From a checkpoint of a small transformer trained on Wikipedia.
Size: 9 layers, width 128, 2 heads of 64, MLP 512 tanh GELU, vocabulary 8192, 3.87M parameters.
Architecture: RMSNorm before each block, rotary positions, no biases in attention or MLP, untied embeddings.
Training: a variant of SOAP for these matrices, 2793 steps.
Each number is 128 + 24 x the weight over its row's rms, rounded and kept within 0 to 255. Layers, rows and columns count from 0. Numbers have three digits each. The size before them is the row's rms in percent of the matrix's.

# layer 5 MLP up, 512x128, rms 0.0644, rows 469-494, columns 0-127
106:125137126139124107130134069135091147150095144122135127114164114111129135093118118150074108101110171136117213113108181147134090167157114138127136130126115156119160163112143113133136099156151120115116151142088114134098120078103133139138133159121136113151138130111137099113113087115162091107103130122086120126106152095094167138126127092110168145131101116165112160112142087127156146110131
094:116141108128114151091132099130124145132092117144058142126101129130109123138141108158157142118154165137146124160139098125127095118116156140129097126076105074164143120140163143108158124141129105153094135143129131130098106143126120086077148077149156149141128097144104119138115137143145116151141147129084107117146141112137108132107116075152161148068126155097100113104103080113135165160166
100:097126186088104107138118166152112106091128152164132154167081157110138106093151098087142113140146131105116075131144098113171126111141128119104132137127131156143155114135115128110140157103072108091111132158121154127137068106171113118146167107141139138127134134108127126099109140100139143192134157118116145138078129118113116103094162157102133127122112116115089111144154128131159140121106
101:100095114127164120092106119158156143077155103161109127125071149151116131100151089122135117101100112130126125122141109157161106107089133045128105108139150143158117119163183138124160141155151085122092120160131094142155146151134117107133135159101118142113133119115124166097148117124111084104113114130145135140122115099105108137116143124116132170137127095147109152137094127153188128160128
093:123092126139125148107160143149105098175139112140083165154103112123129174070157152121177087136074160118102076144123132132148146122171118117119122084110091161110117142145147141138135126137133120131098137126096142132130111138100155097120163190102102149148097118154111121107151106146149129144098144122142117106107119116125135125118095125136138105106141139118163155057140126144105116143168
102:108158120142186147132166160128124116090140108104099104144110070135186081099070118090138104152126139104130111124169140145134082153113144105113131103120148086129146126097124107099117118121136164096147133123143129143131117117143113136102154110105133091146138123118106155122142146143135117119113149111195103151118090134121099082156110120147129159150098128141111098168128165142101124130169
098:133126180106109126166069125111136136157117164170126137156098102143117144114124146132104099157103085159110131152130118085100147120171128122103119143137145111124157132172112113175123124169124123131136117146115106148099093124082103129137132118152123143156118170110157122128089151112131124122116164074063133135115110119138131186110097117136122147130142154069168147161127130114125145122149
090:108117168124127174134150105099149137087121118111090154137118103089103123100143154082125116171083113114169114138153123106126112135094105139107115150129098114112149154143135119086141094117147091142125093106125144127181119166164112116171144126143136135181119084126120119162106104099143121150109090131159114167130107102108092183151154115139134150117164129135147143113099131172123104134136
099:109136122158119132135127090188156122129122135143149137143083093112061085121121139156174122124100126163091171150117161102138166087087130127135126139140133135125166138121127160136175112110135114102175123118121111116158087114155114093132096108098154127110114143132151114089125118085173137139122120154156119110149142141154111161126122121098131128116134162117167144109171099116102172123138
095:138144136155147150124103132155144092152097093151128101155088096098124128148134154116120120126101112161131105123112167104126126128155144136132187098157122132124167114170137156193139098166110160087146131116119124131092137111120120097103143135136114121093144125163100120111079162105114150092077103143131139129104159150126139128155138102085130111158113132131074113146102131123100109178157
095:116127175142120122131143122137095169103114089142146084082089126099105151142132153163109165180149106137146099157143134073180138130162173138142125144079111148123173097101129127181109120154133092169117094149152090104151129131121121147138107118136138172127097099120133123147122161157131128156080127122131134109138124115117171131116096106137115150135155129132111125111106157135094124133138
099:079132095135104148146143107155083120116105118068149141137122155107108137117124104108127149136101118141158106107134107119141106165092137120150147152152108169134138135124096095115146110122107106092163131123140137111107116106135119145145083139120113187132118109144150163145157125158180124106114138116124164092089148126135167155099157110092141078134127154148145101164128126067116100100166
106:104136169101111159142107134175125100098095121140100112198109110149111129128132129143135112154127090138120138179129148114084140141116137115157118134116177078102132149099083132145132144164121141143162154128105111097159092120128146103124119126158095140140124155124132112083111137111094182115170110146161103131087123123137121114150152173133144147135116150144157151114135164156162124104086
117:160113122090140123128159129115170118140087105128133106099114143104147130107103137134139155085130101120167118161172107123151102114088143084133107120115166118108145104114137071102128120105116124115153081078168094127133109087167151128094097114131100132138134150136142126116125119150133166112188117130098112098111145114131120162123117110195126132129110122158143089107165150126137102131167
094:133129075174133125137154125099121131146116127136130128115094138125119093175132116131137172099114090111133148129111144102133137153140123122141141124101090145170152055133070128113115137121120073135145118144064154111132131172188165128098127122144135141146136162112122137133141117115130155115048150146111099129111110151132121131157164119138132144148102154113122117103075123121129157150138
111:117133121139155118182157120108149141095115120132114133140126123117117142138123128141132133108112127122099086161167130084153127172109088143138103136136086133114130160143103142144127119105102148091111127116089158117138079135095118135125110125129093074143082126137133126179132164135100120130083149134162159126044170088140119116168106109154170117124133144147151148181134144120113132152141
094:138117156150158148132095139133095159146103116143132145120074146128116125137143131160155151092087133127165196118102145124107137171091134142181093163135120166138122110126131124150103125096089138130119147138124121108168104095089119119106137144124123112070112132130121122127166145152130088101143150113157104111129154126143134110093107158121124089059118166099133123098152168136153141148136
107:089162106134144148107159156138109104126173115128089152112162096118160135085092135128139125126082090105120108161157128157121173123136143146142154175073192110134169128136160135150146094130146145142107137138092145129146100139135104148157143137116162116155115134119154159097155097137133122152142124121153150131131085130114111113118150122073112111112126086137148171121116141170131161120109
104:143152111111133100118115104083102132080162105169074114153152105148101117087092165162152161086114125146128100161155198147090166118148148105114078114121125117152117145152140137105119109110134112136126138115136154101115084168148121111162192136126146151151137111113097111105135127166131129141138130127114110156143136126141134134127122157105112147107129135076150110152160117150135147138109
090:141160148130078175136140166130111117114092105139106162105116132140130143136173074145133177134116137108096098116114138135148178132103159151147148123093140142157119110101142128107177147118101106113096126094124124130156130142138123093088106131114124148096139120109139145145126139157165083138113071147159127152097128094152127138123167154117169151093125103106090113075149109142132098128119
102:161137118127100099131103124180088130125132115157142104112134173110127053127105115116098106083105122108115100139132152101108148148147109143133133084101127091104173087089141133133158100129115146126142120105083161132129089135124131156101115095093133134129141120133147130092135160134126112121158139105176088098079139132119093105142146125137164164142117109150170124105156086155125143131136
112:104115159163126103119101147147154095133115111062118137118115107201126156079132154094103168154118167146161153132121138107114124165141102143085116126125115150107116162126131114098150106099070109147132141159152110160113127124106149117146122137130125122114095103124108137109093109084127122164097128097162131152115116135137136100146137168098148132156120137155183141086109155102142128145140
101:119152128110117162122088155094119156123115171151107115145143148097159123107133142120153103154124139114100121132113135120149120147103138121147086102091093138150170128137109116137154155129139149100140112077146146104122151146152182126152135112155115156164118112157171097079170120111145151092120138108172102130130147087170105120153133079127111151126124109145117121110121130118093102161056
116:134131136122166105111136136100151114101138154130107161120140089121160158096139080105144134127087148138116153155123131110147091156135137191141143154161181167117148142118159144128185150119101126146104122106106107108151142135090166149123131111139121134127146115134126130161110155109133117140127141138132133092121074182121123062172136112087167100102137135097113130105183135134113139118124
103:122117112108147126157086104161127112115095109147138145173181155106124136112100147117099181085123154152127171153086149126095103124119099142125132103136119102100182115100100115124130111170129117139105123103123118117081199137149097149157153122137131133107144146186092112127106143129083157110163108139132133112106135138119104101144102133140146151152135115111133138167154135165106151145134
103:151130123092117139117091105079112097126134133123124122111138133116124140163125138136117131107110125139137086140137107101136114088095135162153130139109133124124153131132115152151187121142150144149149113144092133067114147137093086161133135165178128128143111144124104109096133098143101122130195113129119169122120130114136173074104140120146173130155108135089128114158134063139174090164142
# layer 5 MLP down (transposed), 512x128, rms 0.0648, rows 469-493, columns 0-127
113:143183146122128089192079130154122155150112107184103175150107135129150139122135136157146124114160130136141158135153122155116131107089155125083120169137149153094089137094103097110176171145124123160118121139113116178198134115154116159101114144122113148147107164119155153141109123135127124127094145148127089092096145104153126129097118124154145138153111130124149128120126115119135140152128
104:153108115110114136164129098119135128092111121132107121130094134137113174166138108121120118132151120090093118132142156117139131153122102128165128176122143101133113132095149091100117139140130160158158143131125154116104117154127123153088153153095156132115115119116133157120143121070153147111125111116117148197156181145123124138100194090094157131181097123118097092122159143077091121139118
094:147110138105129127133126118137119150111122132162163139142102159114154120134122122086124123152159131136161124119098105144142090131185139151119116166137137122117154086110138123125147100153103112137128125091123125113146111135076104104114150101102125133076101140093138109124118066090159132125065116142110116120101105142157093114111117096104118175102129165068112099096062110150127132154125
094:131135090129112142136141083117146124182125152072111128122096107162114149166090147108123135168106164122119109109116119149121081129134066130162145113194117122141096146150101142131136136156096148111111117146101125127108134132123135138108148158123178122143113129141118130166130153143163114126152093137149112125163084123096144108106120110101102096134150116107126197138104155126081105149128
105:159144125148153109100129103150135130118181146184134097179136137143145150129120134155098175154129108168155151092119080106082121123106152088138153133082110143127121138127156192105103133174102143107142111099109093151163128147114161118145128128157121129127183120102117127117157123131147148145127100123115184105157132096145137143133107125135079127132119116122166144155136129119137137136089
104:147093152131135153137141076111139142109130133148161137141101164153160126095095166136121136132128135126099152165152077124132072146134173134091149113116100130136099121130134088139107135116088176103046124143119147152136072085120075127151108131113110085158149099124130104108126121123112134125115147141125121164132116125140137092116111128148128122123114164075136116181140132133124133136118
095:142100130133121111118142071122101150113117112182103147099154155142091149087120109132116095156148114127101138096147107155125162121097136128140142161137154120126137124143122086143141126120084135153072117123169139125100172125109094124131168116109125146137122094166092089142111124147105095106090130135134114137124180130123101097094141094077079132165106077132115127107090128123145131138126
085:109169115134148096106139161163121119115120108124104127155144083110072163118143151124157125143130117113129124178176099115159161149107138152132112132144150130165079117096090152121134145140175099123075141096112146141161163149161153105166112118134120143147116132118154109101086120080128103112071112122094127126090112143125114143124121088136114117139097096116115135133154162135145153107158
101:114101152111089126151159133113133128105161161110132143105135169121113101124131117162136098142137074100106123120115172097100138153170132120152094102091137145155112155073136127115162135143118134102121194144089115096124174176128121104141127086127107142136124133098082142122111095136104112158154127122110126093128135143126114143137114127098180108092157114157145105126152141148169169142123
094:152125069138147153123120090068122107123140139146140139122151154107169133147145152177090105116109089111148138118113118111103068131131099138158157149091150111156114146130160155112150139116117103122117112124122113156135115150082164091125120085111165110130131156105092138151110132096121106142109125164108122138097133142162185104161139135099163122167148136135125165129156145166142099107123
094:180160149158128138143111138155151126176180146139164122115123092098107172133117150103139156124104150113160157173137118164152103139141175074134115154141155115115103129109138166142105083124095146124092125096139107123129115100155115093112142144112117148107072135103102140124109126120172127141124114119158109148166117128159128171145136129149101122112106113116115168078093117128156120145126
097:121120174118115115115116093124137092095118141148132162094173125135143107129124111161153119114151097130110184063152079122153151157113176123114126123121122112099125067103132059098113146156154098129132135095141151085148107120118100141117125114114132095131146114131121121130112135137106157162132135130098163132169130119113136143117172179154130156170104146134142108103156101113149140131118
101:115105108159133089142105128134111091128135092096124174112139104143118129127124129155121105179128124181146127104127093116136150144166125087137148179115131119122120123140090135178141132151143102142079089126126134128121144147164136122157127135090084112130079154116138114108117110171101070114162148145130137136128063180137136083145107138114132126154136126141084090128117116128136093153124
120:186117142122129105137097097077167156123125126105167108138161107139117136150103114126117108129133092130125141148099133123136153137142124166151140153119155120161147120121147074127130137129132143134132158124103161149109117121160122103107110118106141103127118136152167134153090111162111124107130087141118188127078123085135138150131062164117139096089153165129159151099196128142141102154140
089:125158157154092139127133170111105095097134141134142166104127143132148131126130123095167126138167089145129147142124069157120126093150120133114156137131130126135135113121107131099133113105134143118122134161138125165088091109136108131123128133091137133109117094136122081094128105098086126142115099100078134114105181097101166164136176159136059122131107147134105136154077096089140130154136
105:101122147144145163089114142158133157094131116139128166136126113144156105147163144143115081150102153137123139117121100159140122180152086110110131147118123116143098113109106149140134123112165112088100097143089159157077126161151110106146129122114091120141115139129126140108164094093145136118126123137114153118100135083135135114143080159140160179122091100176136122146188148088130103099136
092:117132142135060106114114102138160078086113109149157098120119162112118143119133170140160138099140188174124151112142081109163159098105119098079164145086120091115136158167110113107115110116108121121130085112142138143126097113132134104127143137143123126104147147128114129143126112100128169123152094135136128146131147132083121116121138155151125139143144148120111148150098210095124136140148
108:121138123161149139128115114156129149134137129177159128138127090123098127137097115089079108171105176119103157128125122139158161120146099087152120082144150113179124130139149135136123093140111129120128125119139139124117142078174088150154162107101112123130158172150145098113146130141134106111124134173113112071113163153165161163122161151150110122146147182137086138129136156117154146121150
107:148109131185111140135119123115135158146122102162149136127137110107127126134138139119071097153155172103165103124118129105105117129088115093146167142130107085119083096127112105152157134151131146081143161128122139091132128136127095182125132129112104124105158181098185131142073168076132129126118125124125151138117129161122141126148128131149119169134100138145087144107129133091133126178156
089:152128090111106109134125102135121119076143150117143142145090170101091094100095142137142120167120114133122163125129125108134116158146154118138113143125067102126122172148140145136185082074111147135124130177144139118163143125110132098116093111106141148113140132172129134105140088123135078134140145138168133120140143133131154126135112183145149095177135157107130067096142139105129146146134
092:106113110139110133133100135127140126146112150086121093138111098185128136140140124128113118168155121098124137131137075133114148104119121137163154130129153112076151124151135101099141148111158154140107132117108129076139129120167113098132182152117119170127137093184134116129156143115155123142139136142120119157112147122160023090107108128108130119086109098147128117152148147078121147117127
110:115139144109111119161147169116096152150164134133136084137157099151111098095136150154108109135105127138146126130141109118134150106080128109146118133175150186150149117126080146193119151114133131186141157129168103075103147138146116094108123106125133142130151191146117114129142151117146118094141167179105112134145136157122125091158140146133127128117152137129129115183137110149102144104106
096:070150107136132098140148139135099063075127160117118166114080144135145148103146117155107161126167075152110119147117168122121117141161124145115114140140070128174157120129144155151153139144102108113114122086076158118136140136131129149110093161116107168166141139121134108118117134110140150144127131150149124151159073145147107106112134101109123113148087120117120110099125137111150177128121
110:153121142151113132163145097124130132078140120131160123115105103128145133177167101103161150187137178128200143135128077115144122110139131118135110186147136159119159109113173096134153116124122139137173105163115119101145118141112135154109146162147146145110121095119116107172148138150138126134113113108118140135149168124168163113143105125166120116129147139097132162157121088162087122136141
101:135117129120174114123148098164135106092166153106119175098102191129127100119114146132170146120163134146106098162156168124132127151150140173179143125138133117124122149100101145087122123122145128138131108146141124161109107091125101149152071108124113089163156084118153144091088111116146130127147112156133135097112138111111122157089127097110103121173115112100138086140117144125125082129117